Weights of a small transformer language model.
Size: 16 layers, width 320, MLP 1280 squared ReLU, vocabulary 10925.
Architecture: RMSNorm before each block, rotary positions, normalized queries and keys, some layers without attention, local attention windows, shifted keys, capped logits.
Training: a variant of Adam for these matrices, 465M tokens.
Each number is 200 + 40 x the weight over the matrix's rms, rounded and kept within 0 to 999. Layers, rows and columns count from 0.

# down: layer 6 MLP down (transposed), 1280x320, rms 0.0748, rows 551-572, columns 160-319
# up: layer 6 MLP up, 1280x320, rms 0.0807, rows 552-572, columns 160-319
down551,229,122,209,193,164,180,260,168,165,185,190,250,249,159,284,218,145,139,229,183,232,336,167,209,110,173,125,207,201,255,138,205,243,217,237,198,262,260,214,166,217,187,204,248,190,112,157,222,269,169,165,184,244,255,260,229,154,233,151,227,203,190,250,161,147,190,211,202,206,133,240,182,194,233,164,130,180,223,228,185,257,191,150,223,189,225,235,248,259,198,215,257,167,164,221,151,137,230,166,197,165,192,220,221,291,177,181,204,211,263,197,180,235,180,180,188,202,215,253,229,219,116,175,168,196,229,223,156,196,163,189,249,187,189,218,186,218,208,194,236,154,178,249,170,180,270,191,215,211,209,236,176,312,235,115,244,250,196,254,146
up552,125,223,261,236,145,160,100,238,179,233,179,161,172,74,199,252,200,204,157,204,158,158,229,172,233,203,207,135,231,210,228,208,193,166,274,189,266,198,184,172,210,187,256,212,177,172,189,200,267,133,208,257,220,219,249,208,159,201,233,288,240,150,160,156,177,199,194,290,224,128,203,236,155,199,299,106,252,236,191,212,215,225,172,220,239,156,254,213,280,189,218,244,217,230,222,180,248,211,177,219,199,172,216,202,207,166,268,153,192,222,198,179,178,120,173,173,130,245,121,191,164,179,135,238,199,224,162,192,198,247,252,180,227,246,153,162,216,345,233,281,210,224,217,246,195,198,230,246,196,260,109,241,129,121,156,128,230,186,189,161
down552,234,167,231,135,320,204,207,230,249,132,175,187,218,257,224,219,183,195,141,163,250,194,213,239,257,129,219,222,175,252,202,274,187,206,213,132,236,330,129,197,231,222,163,198,229,207,208,167,183,188,257,258,255,188,212,110,283,128,231,209,161,124,172,217,206,245,211,225,252,137,207,176,153,259,252,207,171,255,231,175,139,198,187,191,214,188,156,181,131,182,215,197,197,124,230,263,170,260,199,218,156,194,280,136,243,186,225,120,174,161,205,142,205,185,161,144,135,196,197,230,246,173,159,199,226,195,189,223,162,231,169,148,131,209,259,207,152,169,199,166,259,205,184,211,207,194,237,214,170,201,233,173,169,210,185,181,164,139,171,172
up553,203,229,229,221,213,224,185,197,190,212,223,233,163,176,165,248,181,182,210,143,196,118,224,238,209,207,205,202,192,192,269,123,207,169,196,218,220,211,221,223,140,178,217,154,212,242,182,191,257,265,128,176,194,185,171,200,151,187,225,230,166,185,218,207,205,197,186,140,194,169,230,180,206,164,229,215,118,197,183,218,148,209,170,198,247,216,181,172,181,191,180,201,204,231,219,171,262,279,235,164,209,256,158,167,158,206,220,211,209,202,213,184,199,123,177,179,152,185,159,215,102,148,204,162,206,148,235,222,259,237,238,245,206,174,206,218,274,222,239,231,241,183,212,158,221,209,194,186,224,196,224,274,218,218,160,217,289,136,201,164
down553,230,247,229,145,134,217,220,238,120,182,251,144,189,170,238,136,160,205,209,207,224,153,208,193,138,123,215,245,193,169,199,242,195,186,154,256,124,326,174,133,211,231,165,148,222,188,201,215,240,125,251,151,228,206,220,195,193,290,204,201,257,195,114,210,248,170,234,205,232,222,219,200,239,277,176,213,203,220,258,166,265,232,144,161,133,162,176,339,258,217,214,156,189,186,205,238,216,81,190,206,242,164,238,179,182,222,214,233,159,206,170,215,263,306,224,146,272,196,165,245,211,208,213,206,197,200,168,149,175,217,161,152,256,235,204,207,233,210,133,163,158,196,120,181,221,216,161,137,180,172,208,133,195,185,207,176,231,141,199,198
up554,152,228,186,248,226,159,213,219,218,199,157,209,194,204,229,260,133,164,235,177,246,171,138,144,207,262,263,151,152,179,189,228,198,192,179,232,229,202,276,174,197,196,221,147,180,237,267,159,218,210,181,238,183,191,235,198,194,234,155,248,178,181,205,242,181,197,215,187,193,279,171,200,197,203,207,170,145,192,233,252,171,227,280,203,282,234,198,273,172,268,208,254,179,278,203,225,239,184,238,214,209,212,135,177,190,115,175,157,188,230,241,196,179,150,172,162,202,132,162,194,207,183,200,215,180,205,193,319,268,291,241,176,242,197,276,238,245,288,177,206,231,179,224,186,201,242,162,145,191,107,127,223,150,118,150,233,152,211,217,180
down554,214,228,199,181,185,155,261,244,280,166,172,219,159,149,219,146,159,156,160,180,242,238,182,183,280,221,220,181,187,198,255,156,174,184,154,242,129,202,168,217,216,180,202,136,206,164,262,189,203,215,216,325,194,248,235,189,173,173,183,215,191,283,210,203,188,293,122,139,228,193,157,73,247,153,188,231,160,238,248,229,192,256,217,194,123,254,220,207,186,203,162,210,186,259,273,226,263,245,219,281,292,219,223,200,194,216,205,70,205,193,248,250,186,268,167,215,173,173,187,198,140,196,176,214,201,206,143,223,164,105,183,225,200,180,136,228,183,207,179,131,238,240,227,253,312,186,165,107,240,210,204,228,190,208,275,185,163,193,197,153
up555,131,169,168,262,177,129,180,218,189,235,180,249,245,216,187,250,163,209,235,231,206,183,150,145,182,236,211,211,196,202,228,193,200,184,180,165,149,197,259,249,131,164,99,163,235,219,229,160,197,230,243,258,234,129,228,235,189,176,191,158,222,158,171,202,185,188,145,204,149,208,232,251,204,237,231,208,190,101,120,188,233,183,218,142,172,201,252,192,183,278,259,123,244,148,118,170,184,208,260,189,251,228,186,151,281,176,187,152,213,201,205,227,223,158,229,152,147,211,140,213,211,201,137,192,229,195,144,110,134,166,191,116,210,199,216,231,219,260,277,216,214,173,231,148,203,246,193,168,210,159,138,229,107,242,160,274,212,167,209,208
down555,205,270,193,171,170,191,281,245,178,171,170,278,190,243,159,263,250,187,213,142,253,205,181,251,204,213,156,177,165,261,253,179,253,174,256,189,252,200,249,206,182,240,258,234,248,200,277,202,122,188,270,200,265,198,91,260,217,230,217,187,149,175,250,198,230,242,192,262,124,209,194,142,135,220,195,205,291,154,140,175,171,201,192,217,210,229,233,213,240,210,223,148,153,131,207,200,194,199,177,198,181,121,277,180,142,204,209,224,230,157,208,162,193,280,228,165,243,260,135,194,188,207,278,205,245,178,221,212,280,209,170,175,203,208,227,285,171,85,248,206,219,234,238,201,208,306,159,291,147,184,221,294,127,281,134,187,198,142,216,174
up556,158,239,182,252,189,219,245,191,148,206,248,189,188,159,210,169,236,208,214,206,192,202,223,222,252,185,238,130,160,252,192,150,134,224,221,153,197,200,218,215,219,192,179,260,169,190,149,201,189,231,295,197,227,239,202,206,154,181,249,205,188,223,264,195,188,172,144,155,167,257,238,179,158,173,173,247,116,213,176,126,154,250,239,176,258,197,180,205,205,228,120,268,195,238,148,224,172,232,158,176,253,171,197,222,240,140,247,210,213,136,126,206,234,201,183,256,144,254,228,210,159,235,119,257,183,207,202,236,241,204,240,168,313,208,205,221,182,154,234,199,258,200,162,175,184,203,197,139,198,221,194,156,128,260,171,221,228,242,179,211
down556,199,263,199,200,195,181,177,142,192,197,164,224,178,168,202,129,143,228,249,154,240,173,153,245,243,177,163,173,195,220,241,171,148,218,184,120,173,178,199,151,207,228,121,148,175,284,191,147,267,262,217,211,303,157,208,210,236,198,152,200,132,275,168,198,234,174,225,272,217,228,223,172,221,177,178,272,167,242,138,217,120,132,293,203,193,138,146,194,166,193,154,236,166,214,242,194,196,219,185,203,255,163,240,217,84,167,275,178,194,245,148,165,211,248,201,270,226,218,187,209,194,191,171,210,227,137,222,233,257,271,274,118,239,136,186,244,214,188,238,184,174,164,163,165,237,182,243,203,182,211,199,237,190,235,203,210,172,264,178,247
up557,206,199,245,199,138,192,254,166,231,119,243,226,206,207,231,243,241,191,148,198,194,180,167,165,161,180,183,139,158,131,187,116,128,177,206,231,161,165,273,197,166,114,215,180,217,166,188,209,232,198,202,173,258,184,151,168,153,192,105,257,232,225,208,275,193,230,170,204,184,221,152,260,213,266,173,188,145,161,197,169,256,237,219,123,144,219,183,176,176,221,82,119,172,254,160,183,160,243,190,217,181,214,215,191,192,143,210,206,157,218,144,168,164,173,106,197,156,142,243,157,150,190,209,225,147,199,236,207,270,249,133,202,250,191,156,244,238,209,182,209,233,229,267,231,219,185,293,185,198,225,180,258,156,174,198,287,171,266,275,279
down557,172,127,248,181,181,114,262,203,162,216,241,191,199,231,230,166,194,272,193,188,194,144,198,220,257,230,217,201,172,212,243,189,160,192,209,162,234,288,200,178,182,166,180,211,193,200,178,210,165,213,228,176,235,270,277,154,184,166,182,279,208,224,194,190,232,273,215,167,193,136,168,250,171,115,202,227,155,265,296,255,161,155,143,188,201,103,229,245,218,219,233,190,135,196,176,163,113,224,172,172,199,188,206,341,295,219,112,133,196,212,202,233,226,266,191,163,285,194,209,226,169,238,145,181,225,239,152,211,237,275,237,205,129,234,169,199,229,226,219,200,184,188,263,225,154,223,127,219,207,236,169,224,221,245,282,117,173,234,196,243
up558,199,181,242,190,213,220,192,228,230,198,232,231,201,195,218,225,173,151,173,179,212,206,186,187,212,215,202,186,212,178,206,196,213,208,227,214,204,164,179,225,169,217,191,194,199,248,200,213,209,209,192,201,170,210,202,183,194,198,193,211,209,241,203,219,171,204,170,192,196,209,191,191,179,224,203,226,255,202,186,185,192,215,204,190,218,199,146,195,186,250,164,204,207,211,188,202,182,191,195,172,187,217,209,203,216,169,207,203,207,193,164,213,221,153,196,221,224,173,200,185,217,168,218,206,180,187,183,200,201,245,194,216,208,183,223,192,241,221,202,271,197,216,213,225,251,149,194,199,193,201,177,199,194,191,206,173,225,227,216,171
down558,152,190,196,226,178,183,196,231,210,198,207,205,209,206,192,171,223,175,195,226,192,201,183,203,203,188,211,213,208,199,204,206,198,187,209,198,189,202,225,198,190,204,179,190,209,189,216,200,171,200,197,204,179,184,211,204,226,191,193,186,168,230,191,183,241,191,199,214,197,222,197,249,211,201,188,170,202,192,212,155,225,201,196,180,172,127,207,213,213,231,227,192,216,205,217,201,186,172,227,216,197,198,193,174,213,206,210,198,222,185,210,204,207,200,202,191,202,223,203,219,181,188,196,202,195,219,203,216,204,211,197,177,205,233,191,178,216,200,181,196,202,164,205,202,203,207,201,189,195,215,210,180,217,203,199,200,176,183,193,206
up559,207,216,219,199,212,197,158,203,210,234,186,206,205,214,164,200,212,191,243,284,199,186,146,223,269,277,215,164,175,192,211,222,233,165,235,287,194,140,184,226,246,166,251,282,144,269,183,166,259,186,190,187,217,168,254,234,167,172,237,223,158,152,192,252,148,165,239,208,99,238,129,188,190,277,224,181,164,118,208,250,188,312,198,195,160,203,250,222,165,285,199,187,152,137,136,162,130,224,161,228,153,234,138,132,221,183,160,210,246,233,115,182,241,166,155,229,183,252,192,216,199,156,161,188,166,191,216,206,235,146,174,223,199,222,201,211,201,186,238,262,236,256,146,230,157,235,171,113,251,236,236,241,254,248,226,175,256,96,218,164
down559,147,196,196,239,196,259,192,174,227,132,264,228,203,232,182,187,191,248,207,230,236,141,135,212,274,183,226,212,259,226,219,180,204,161,263,251,105,135,217,202,241,205,245,90,226,171,223,165,200,197,232,149,163,185,263,214,218,143,153,125,146,186,194,116,170,202,174,134,238,236,228,204,293,185,235,190,181,173,276,218,212,210,142,220,225,196,208,170,142,189,147,117,117,241,180,236,154,223,191,188,102,214,167,315,330,170,231,206,190,221,191,159,235,268,219,233,161,212,250,214,159,218,193,205,249,162,272,157,262,119,228,268,187,205,124,195,199,203,238,193,152,280,226,174,127,228,227,159,159,178,226,235,268,165,228,208,262,203,213,138
up560,181,200,225,192,212,204,187,218,210,188,220,199,207,183,209,188,190,166,165,188,195,193,195,168,165,217,214,161,199,187,195,247,200,195,222,217,193,185,210,255,198,238,187,228,150,198,190,231,206,194,183,222,183,199,197,200,178,239,209,195,207,199,207,198,156,189,181,200,194,225,181,233,235,255,248,198,198,189,188,180,210,226,170,178,240,201,194,212,182,191,170,203,189,218,175,179,195,199,201,179,185,216,203,201,201,150,203,201,186,202,184,228,210,177,167,201,205,196,223,163,179,173,236,202,197,202,184,194,258,224,204,197,207,190,209,181,209,224,210,226,211,214,215,200,212,163,227,177,214,190,189,200,177,174,161,195,202,192,213,158
down560,223,176,191,177,199,204,219,209,207,186,199,176,230,174,239,197,205,198,186,214,219,183,231,219,209,194,212,182,188,138,195,188,208,217,174,208,214,186,231,205,207,200,191,191,198,196,198,197,197,183,189,183,190,194,244,226,157,206,206,201,201,209,172,197,217,181,216,219,207,224,201,190,229,175,206,196,229,202,229,162,207,206,201,212,208,175,182,187,203,214,199,189,201,192,176,220,178,212,181,204,178,203,185,212,206,176,215,190,184,181,182,204,186,209,197,223,196,222,176,207,248,210,217,209,208,201,183,210,194,218,201,185,214,202,199,201,168,167,192,206,189,195,206,189,197,201,235,201,188,185,180,192,190,187,197,242,182,219,217,240
up561,169,151,254,205,198,255,161,214,193,220,256,203,273,218,188,216,209,195,124,234,225,149,182,106,240,114,188,205,249,212,174,162,249,200,271,202,201,194,115,192,242,243,151,207,247,136,174,222,142,226,123,221,201,261,158,190,181,145,88,169,190,289,216,198,128,214,118,109,126,201,107,224,253,242,237,270,185,294,159,145,261,231,203,84,249,269,259,173,214,201,177,237,256,222,177,220,199,220,176,246,91,235,244,231,161,223,212,113,206,162,195,223,222,194,233,173,94,111,194,205,137,187,204,150,165,291,183,196,207,243,215,218,182,245,212,204,131,212,239,206,230,179,206,101,182,151,254,222,152,218,180,240,200,235,219,136,214,235,231,246
down561,163,223,162,209,175,223,168,190,219,188,211,189,267,224,191,175,252,124,213,174,184,231,293,213,210,114,241,138,309,197,175,130,163,175,168,210,146,220,114,169,298,163,224,128,233,207,255,150,191,171,224,200,164,300,165,164,241,91,161,218,173,247,204,248,173,206,186,161,245,212,230,195,265,194,182,155,211,220,193,136,125,172,138,232,212,197,235,206,192,205,254,137,130,285,137,260,183,150,231,194,110,253,186,228,98,308,276,206,202,117,131,291,246,213,202,215,227,149,146,247,160,167,99,153,74,204,214,272,198,226,236,215,102,207,310,155,130,200,212,192,234,244,185,130,267,172,260,260,159,156,187,287,116,238,192,149,165,248,261,200
up562,223,163,221,192,240,234,166,226,267,202,246,198,185,139,152,217,212,160,172,166,202,161,137,258,212,161,183,232,166,224,204,220,209,229,158,219,176,81,284,218,195,138,137,194,245,201,178,168,167,162,109,206,206,149,208,245,172,157,197,253,188,189,230,203,216,262,229,186,212,211,235,179,192,119,182,227,204,183,206,190,225,218,200,181,172,208,203,266,196,196,132,170,155,201,197,116,233,204,170,162,179,265,254,191,207,192,289,188,229,196,127,209,185,208,188,230,197,199,206,185,183,234,203,197,147,172,185,191,189,235,178,166,247,231,225,207,180,188,165,219,191,174,205,204,227,191,203,153,182,89,208,152,241,228,222,136,202,186,297,180
down562,165,222,161,188,244,212,254,296,204,148,214,162,297,228,239,246,197,174,174,211,177,268,204,194,243,228,149,162,247,221,202,172,164,176,218,210,208,183,223,176,219,178,124,159,120,210,163,122,123,152,243,182,249,252,257,187,197,230,206,214,168,168,150,192,223,235,208,243,228,179,181,217,185,241,186,160,263,207,344,140,233,165,201,198,155,150,209,212,156,232,222,156,194,212,205,121,229,208,171,199,171,201,260,141,227,181,191,192,181,163,200,222,119,310,238,225,185,274,194,210,203,285,238,239,279,205,223,199,198,199,153,210,215,219,215,253,216,164,190,184,232,211,186,227,289,209,192,184,201,236,155,109,216,165,233,217,184,172,268,289
up563,188,201,161,157,170,179,226,230,294,173,197,218,200,192,192,219,196,150,126,210,158,138,205,197,163,215,154,221,210,223,266,250,186,201,195,206,187,127,239,256,98,161,109,266,206,217,163,202,208,247,214,287,117,223,185,307,181,214,180,263,275,223,197,300,201,152,127,248,144,256,225,223,190,255,226,127,156,147,174,279,187,241,187,197,162,98,188,254,180,229,210,237,217,151,205,222,206,159,256,124,156,188,255,169,242,151,236,255,217,242,164,284,193,187,158,192,251,161,145,225,267,216,255,223,206,240,199,196,165,172,111,225,220,162,180,151,242,234,181,196,185,222,174,199,278,222,229,224,164,165,201,190,244,149,142,258,249,157,205,227
down563,166,219,232,148,225,187,235,227,243,194,164,248,185,281,272,204,185,217,159,231,161,122,250,140,239,221,230,190,208,190,226,178,285,159,248,228,234,160,135,95,164,136,170,255,243,203,186,188,240,196,202,191,188,206,145,241,186,257,219,228,269,141,179,295,188,198,183,187,204,208,263,223,186,208,216,183,134,236,277,245,123,245,108,222,174,226,212,167,162,219,184,191,179,219,138,207,225,246,193,215,170,153,189,190,249,139,195,140,113,211,89,193,228,173,224,180,187,192,165,273,184,177,232,164,199,241,288,169,129,190,253,184,163,244,210,217,240,207,154,187,195,278,148,195,218,274,221,203,123,207,125,252,279,266,165,209,219,188,223,271
up564,262,194,213,152,184,169,221,228,159,237,187,206,157,125,140,249,171,231,139,192,244,165,181,160,167,170,178,179,197,158,282,188,221,195,226,236,205,208,263,207,159,254,215,201,202,213,206,195,219,223,101,217,150,275,308,213,166,233,242,182,190,177,222,125,206,182,156,93,239,235,175,335,216,206,321,211,148,244,232,191,278,227,294,197,253,251,202,237,239,247,143,257,151,175,155,213,262,187,178,145,204,210,177,185,252,135,245,239,109,206,185,194,271,222,229,133,229,165,189,179,182,192,193,160,146,225,192,238,187,236,111,147,218,200,255,170,230,255,244,246,182,241,180,217,168,197,169,147,215,171,136,217,201,204,215,185,204,207,187,186
down564,221,211,198,151,277,192,254,270,221,231,254,300,182,179,209,146,189,174,262,237,152,220,214,210,210,206,201,202,200,119,208,188,171,211,207,214,180,354,194,207,154,222,205,161,195,77,216,177,216,216,210,210,226,205,234,198,247,183,182,198,105,289,249,179,240,186,269,211,201,195,185,287,163,181,252,122,234,170,245,242,204,193,171,183,240,264,168,164,194,179,213,216,205,202,222,218,192,306,171,262,251,202,224,257,184,115,208,143,195,182,217,213,199,205,206,259,195,182,218,194,150,169,200,110,242,172,208,211,244,164,166,183,178,201,164,226,207,203,252,147,274,260,226,116,228,172,148,217,220,241,172,239,171,235,188,193,208,245,132,213
up565,153,122,240,264,291,239,103,204,220,206,205,229,194,175,223,195,187,177,214,182,184,196,158,206,206,172,169,185,265,150,203,204,199,173,244,149,299,209,175,220,137,256,243,224,189,190,225,115,256,276,124,199,124,169,234,211,144,174,198,187,213,199,125,155,136,186,37,236,208,134,239,288,216,201,200,206,232,171,172,139,256,226,186,265,274,196,123,244,162,317,231,312,243,219,176,196,269,183,149,161,277,201,213,188,174,201,243,232,179,152,211,196,234,186,160,186,140,203,183,173,246,226,190,181,206,227,196,176,212,207,214,208,174,223,180,166,178,217,134,212,126,194,270,236,218,207,245,81,210,219,243,214,105,212,222,198,153,172,211,190
down565,226,131,256,232,240,220,165,168,153,204,216,237,218,224,133,188,261,227,241,223,136,138,166,280,282,182,213,156,192,166,147,235,162,81,157,256,293,247,189,220,265,195,225,246,189,272,269,137,205,188,241,201,163,174,116,222,281,178,108,247,180,171,206,194,141,207,194,227,296,140,239,196,178,182,183,226,207,204,216,207,190,263,177,216,214,240,276,241,140,208,244,243,177,201,119,182,187,216,227,213,200,182,196,253,185,213,210,267,157,159,190,210,159,239,147,246,115,118,291,198,199,227,244,238,196,175,204,193,163,208,210,166,204,173,178,112,167,178,136,235,103,172,225,130,145,187,306,103,181,236,199,256,165,196,238,201,183,206,164,91
up566,184,187,220,254,195,186,165,213,284,250,205,229,192,220,188,175,211,191,184,229,229,159,197,209,255,222,197,204,198,191,208,188,190,153,269,266,162,117,114,207,204,241,157,249,188,225,185,257,172,172,196,271,206,157,167,242,210,204,173,216,257,269,215,202,209,158,159,199,193,238,177,182,173,216,222,255,165,57,218,259,265,220,192,192,225,225,206,173,243,147,180,254,235,234,123,232,241,157,225,252,221,233,207,192,220,170,132,145,182,194,197,295,219,114,218,141,219,212,213,186,216,208,176,176,113,274,171,151,214,229,252,204,213,184,233,153,207,336,118,203,221,193,197,208,210,170,218,162,162,204,145,264,173,233,200,263,167,220,189,178
down566,176,201,151,148,198,210,253,213,212,240,225,204,209,246,188,228,176,153,231,253,198,155,101,207,196,163,215,206,256,245,213,118,152,135,251,236,159,235,198,179,243,204,166,236,287,179,271,215,193,190,163,236,203,173,223,225,166,133,144,260,215,231,164,276,212,194,163,173,136,216,152,206,169,237,214,190,136,259,187,219,233,238,202,215,211,177,277,237,211,205,166,162,96,251,264,277,217,188,248,219,182,155,208,194,202,227,319,209,196,274,185,174,123,218,236,145,139,205,256,129,218,159,118,147,265,146,155,218,116,198,197,249,199,109,207,188,143,91,162,121,181,215,268,190,201,210,216,253,233,212,196,176,141,159,208,272,182,230,264,218
up567,184,165,200,150,193,205,222,207,224,199,203,202,155,227,163,216,220,212,157,272,154,141,264,235,161,179,181,157,206,223,158,253,189,255,208,271,179,201,185,214,216,181,162,206,185,318,215,230,210,220,215,188,204,191,205,174,188,175,236,161,166,208,152,225,144,201,244,227,174,228,170,199,288,192,247,227,187,162,134,245,184,247,196,209,206,211,247,150,209,146,219,258,231,199,215,133,216,164,288,240,177,234,179,200,159,165,204,202,203,193,253,191,136,181,181,186,175,172,202,155,147,177,219,172,215,190,289,197,156,188,204,178,180,172,224,202,217,205,256,287,198,158,256,182,185,199,218,238,249,178,218,230,192,168,158,170,263,210,192,217
down567,224,257,210,181,227,199,236,194,217,156,259,180,276,203,163,166,146,205,210,150,200,156,160,240,207,186,209,184,179,214,217,176,208,170,166,191,205,289,207,211,239,208,207,241,177,225,237,179,191,221,159,222,229,187,171,164,248,243,168,170,245,225,218,261,179,214,196,196,213,138,208,200,172,230,177,225,188,182,113,128,231,208,201,167,279,150,211,205,215,228,185,235,214,181,127,236,257,153,160,217,172,211,223,161,213,214,216,251,202,253,153,176,223,254,126,223,231,234,228,155,282,295,185,163,142,227,185,191,233,192,201,187,211,186,177,200,252,148,237,142,248,215,214,154,241,171,146,201,180,179,207,148,176,213,219,128,177,204,187,142
up568,173,154,231,189,262,178,169,190,178,192,238,194,174,167,238,183,171,187,194,257,226,129,235,152,106,226,180,224,266,118,155,137,225,258,267,224,178,107,277,192,174,276,159,262,148,280,238,218,162,232,243,187,239,235,184,267,152,237,214,221,199,220,193,217,189,221,155,154,198,175,121,263,154,170,231,249,156,157,229,228,192,154,210,260,256,193,217,173,212,222,229,217,160,185,201,235,208,211,249,157,253,236,167,168,215,207,248,197,156,181,202,349,237,161,185,111,254,219,197,192,191,197,176,203,216,228,247,163,207,208,67,177,212,141,187,194,306,170,170,188,171,151,208,222,303,186,241,190,192,188,238,200,200,226,184,205,202,181,252,193
down568,166,201,179,178,168,199,146,210,322,176,188,204,240,234,169,212,218,189,194,191,196,213,184,266,178,249,133,163,153,155,188,179,184,293,194,209,156,176,235,228,213,112,174,237,187,252,156,167,193,267,257,176,182,232,231,265,259,181,206,147,225,180,116,186,253,204,191,158,188,263,117,250,190,187,249,143,206,187,133,216,170,285,185,231,250,244,222,205,277,224,166,192,249,171,243,222,225,216,146,254,167,230,155,231,171,227,160,137,240,106,192,264,197,213,169,122,174,147,179,151,208,261,194,154,147,201,243,182,211,213,235,212,204,213,256,169,146,184,188,159,188,130,217,172,133,238,171,187,152,186,254,236,249,217,205,144,202,85,288,180
up569,262,167,203,198,249,239,168,289,268,208,180,206,221,265,212,262,190,208,209,198,177,133,208,224,223,203,230,214,89,236,222,245,208,228,235,218,224,199,175,209,241,217,166,218,261,232,195,230,154,166,251,189,217,233,197,233,172,218,250,218,194,263,206,149,192,193,247,226,169,212,212,268,226,196,215,222,176,228,234,256,196,298,318,174,245,187,234,214,213,173,199,235,185,193,123,222,249,180,200,248,193,274,160,249,207,148,222,177,166,276,168,170,217,189,200,186,177,177,179,184,212,210,239,148,176,242,190,244,228,242,244,192,184,140,265,189,136,189,225,239,195,164,248,246,220,225,232,168,205,175,249,382,214,162,199,228,206,199,206,135
down569,146,169,222,193,194,243,207,185,190,175,220,177,148,156,193,181,166,265,284,228,175,216,228,210,158,147,200,126,208,203,165,188,333,218,176,206,211,271,215,193,150,188,211,180,210,214,112,238,230,202,228,174,236,249,175,214,199,255,186,227,207,251,289,217,267,236,145,212,208,265,246,217,170,183,190,203,205,224,237,154,229,136,205,235,181,186,222,231,268,223,233,204,204,218,220,306,153,213,205,172,196,177,280,171,216,174,172,253,190,176,201,279,237,193,124,189,249,206,168,182,192,234,186,146,241,239,217,158,195,143,185,172,230,203,162,200,150,125,182,232,179,175,184,190,157,208,209,165,169,255,229,164,223,203,210,203,203,226,184,279
up570,227,204,242,172,226,227,263,190,263,175,224,203,233,246,164,182,231,164,208,167,209,201,201,243,241,196,220,207,119,162,245,179,203,222,176,248,240,167,189,149,188,224,193,198,209,262,179,248,147,135,238,178,221,210,209,243,146,181,192,206,192,167,226,216,183,234,275,192,195,249,140,153,179,208,212,180,242,123,215,240,288,214,244,175,206,227,199,243,183,174,234,175,179,173,221,172,248,149,216,131,175,267,232,194,177,161,181,232,190,262,182,185,150,182,142,197,246,174,183,220,205,136,233,238,196,278,209,213,216,194,233,200,224,213,187,215,218,206,131,281,246,267,224,196,232,225,214,188,258,224,172,285,187,99,169,122,202,176,248,153
down570,147,187,258,286,168,186,278,223,168,162,300,228,230,213,267,155,162,180,235,236,232,199,189,134,232,144,203,159,242,179,189,161,152,214,185,224,189,183,206,168,255,179,124,225,190,223,163,247,180,196,97,156,161,223,187,202,204,175,217,170,175,207,195,127,224,214,207,170,282,176,125,201,204,141,219,219,159,159,225,224,173,215,112,229,190,242,196,143,170,205,226,151,284,160,136,239,206,163,220,251,237,191,207,223,281,147,231,184,234,140,151,291,194,181,205,246,235,188,152,246,253,284,162,173,153,222,257,213,154,98,221,208,229,132,240,168,208,239,183,196,230,230,182,161,228,196,214,130,223,222,217,226,184,213,197,175,166,261,246,106
up571,230,230,221,197,264,170,189,178,248,204,222,247,151,231,172,252,265,186,99,263,229,131,203,176,243,140,207,190,201,190,227,219,250,224,227,203,180,184,204,237,183,266,190,161,229,281,180,306,115,296,161,173,239,241,239,208,157,194,205,196,235,204,230,203,128,129,241,222,155,353,230,192,183,221,192,254,163,189,219,150,177,239,188,100,245,237,196,235,181,281,153,223,159,198,212,209,180,117,192,297,180,216,197,193,270,185,248,242,177,174,192,225,182,186,255,252,170,100,259,193,178,131,206,206,246,171,184,264,165,227,103,150,169,220,281,273,291,175,173,218,225,236,243,231,229,212,224,206,243,84,120,179,216,197,160,208,186,213,192,222
down571,172,202,249,272,204,146,209,177,181,191,249,279,288,124,201,217,237,174,252,240,128,196,204,114,202,135,287,145,201,139,196,169,236,156,176,166,156,215,223,254,197,91,216,236,153,189,237,249,237,232,209,216,242,109,171,158,142,196,173,129,161,276,203,294,155,204,164,178,158,217,207,132,110,230,104,141,169,194,104,213,168,221,193,239,228,262,253,161,208,200,216,232,251,215,185,221,141,186,217,90,206,168,147,220,246,268,198,153,224,196,220,115,203,214,239,209,181,203,206,212,180,129,212,176,200,202,169,228,149,188,197,156,236,256,144,249,208,122,159,190,243,169,198,193,280,191,264,219,243,150,174,259,108,184,215,256,132,250,150,173
up572,142,232,217,215,175,206,219,308,228,180,222,216,259,194,207,182,187,225,149,235,203,175,131,206,115,166,274,149,188,149,170,161,185,197,208,196,144,216,195,201,116,185,239,194,167,132,250,231,238,196,193,223,151,216,215,214,185,193,173,179,200,190,235,243,171,175,274,190,202,193,197,99,195,202,184,207,176,96,244,138,177,186,144,247,183,140,193,252,224,140,225,130,203,188,227,185,198,201,210,193,142,216,190,204,176,235,157,162,216,135,220,175,210,227,181,149,190,194,197,224,215,150,247,194,202,142,193,153,231,223,127,285,232,202,163,143,174,278,206,228,240,273,222,224,139,167,162,263,200,169,210,175,162,217,214,236,180,187,199,183
down572,238,216,221,252,210,173,272,194,183,204,227,156,134,198,179,177,250,191,218,208,164,201,173,215,189,203,149,126,231,225,262,208,192,218,226,172,126,291,186,179,187,188,237,330,258,192,117,145,229,213,152,151,199,198,182,185,165,250,246,153,237,135,226,136,164,175,170,149,179,160,173,192,187,196,220,202,239,255,177,199,248,221,245,119,260,244,200,229,240,231,243,235,233,206,164,158,200,205,147,215,198,193,238,182,226,156,171,255,191,247,150,215,252,179,183,174,200,198,199,148,192,232,172,184,198,247,172,217,221,184,180,211,259,228,157,162,181,149,252,221,139,231,113,220,177,184,161,213,220,183,228,140,242,200,183,240,197,218,193,194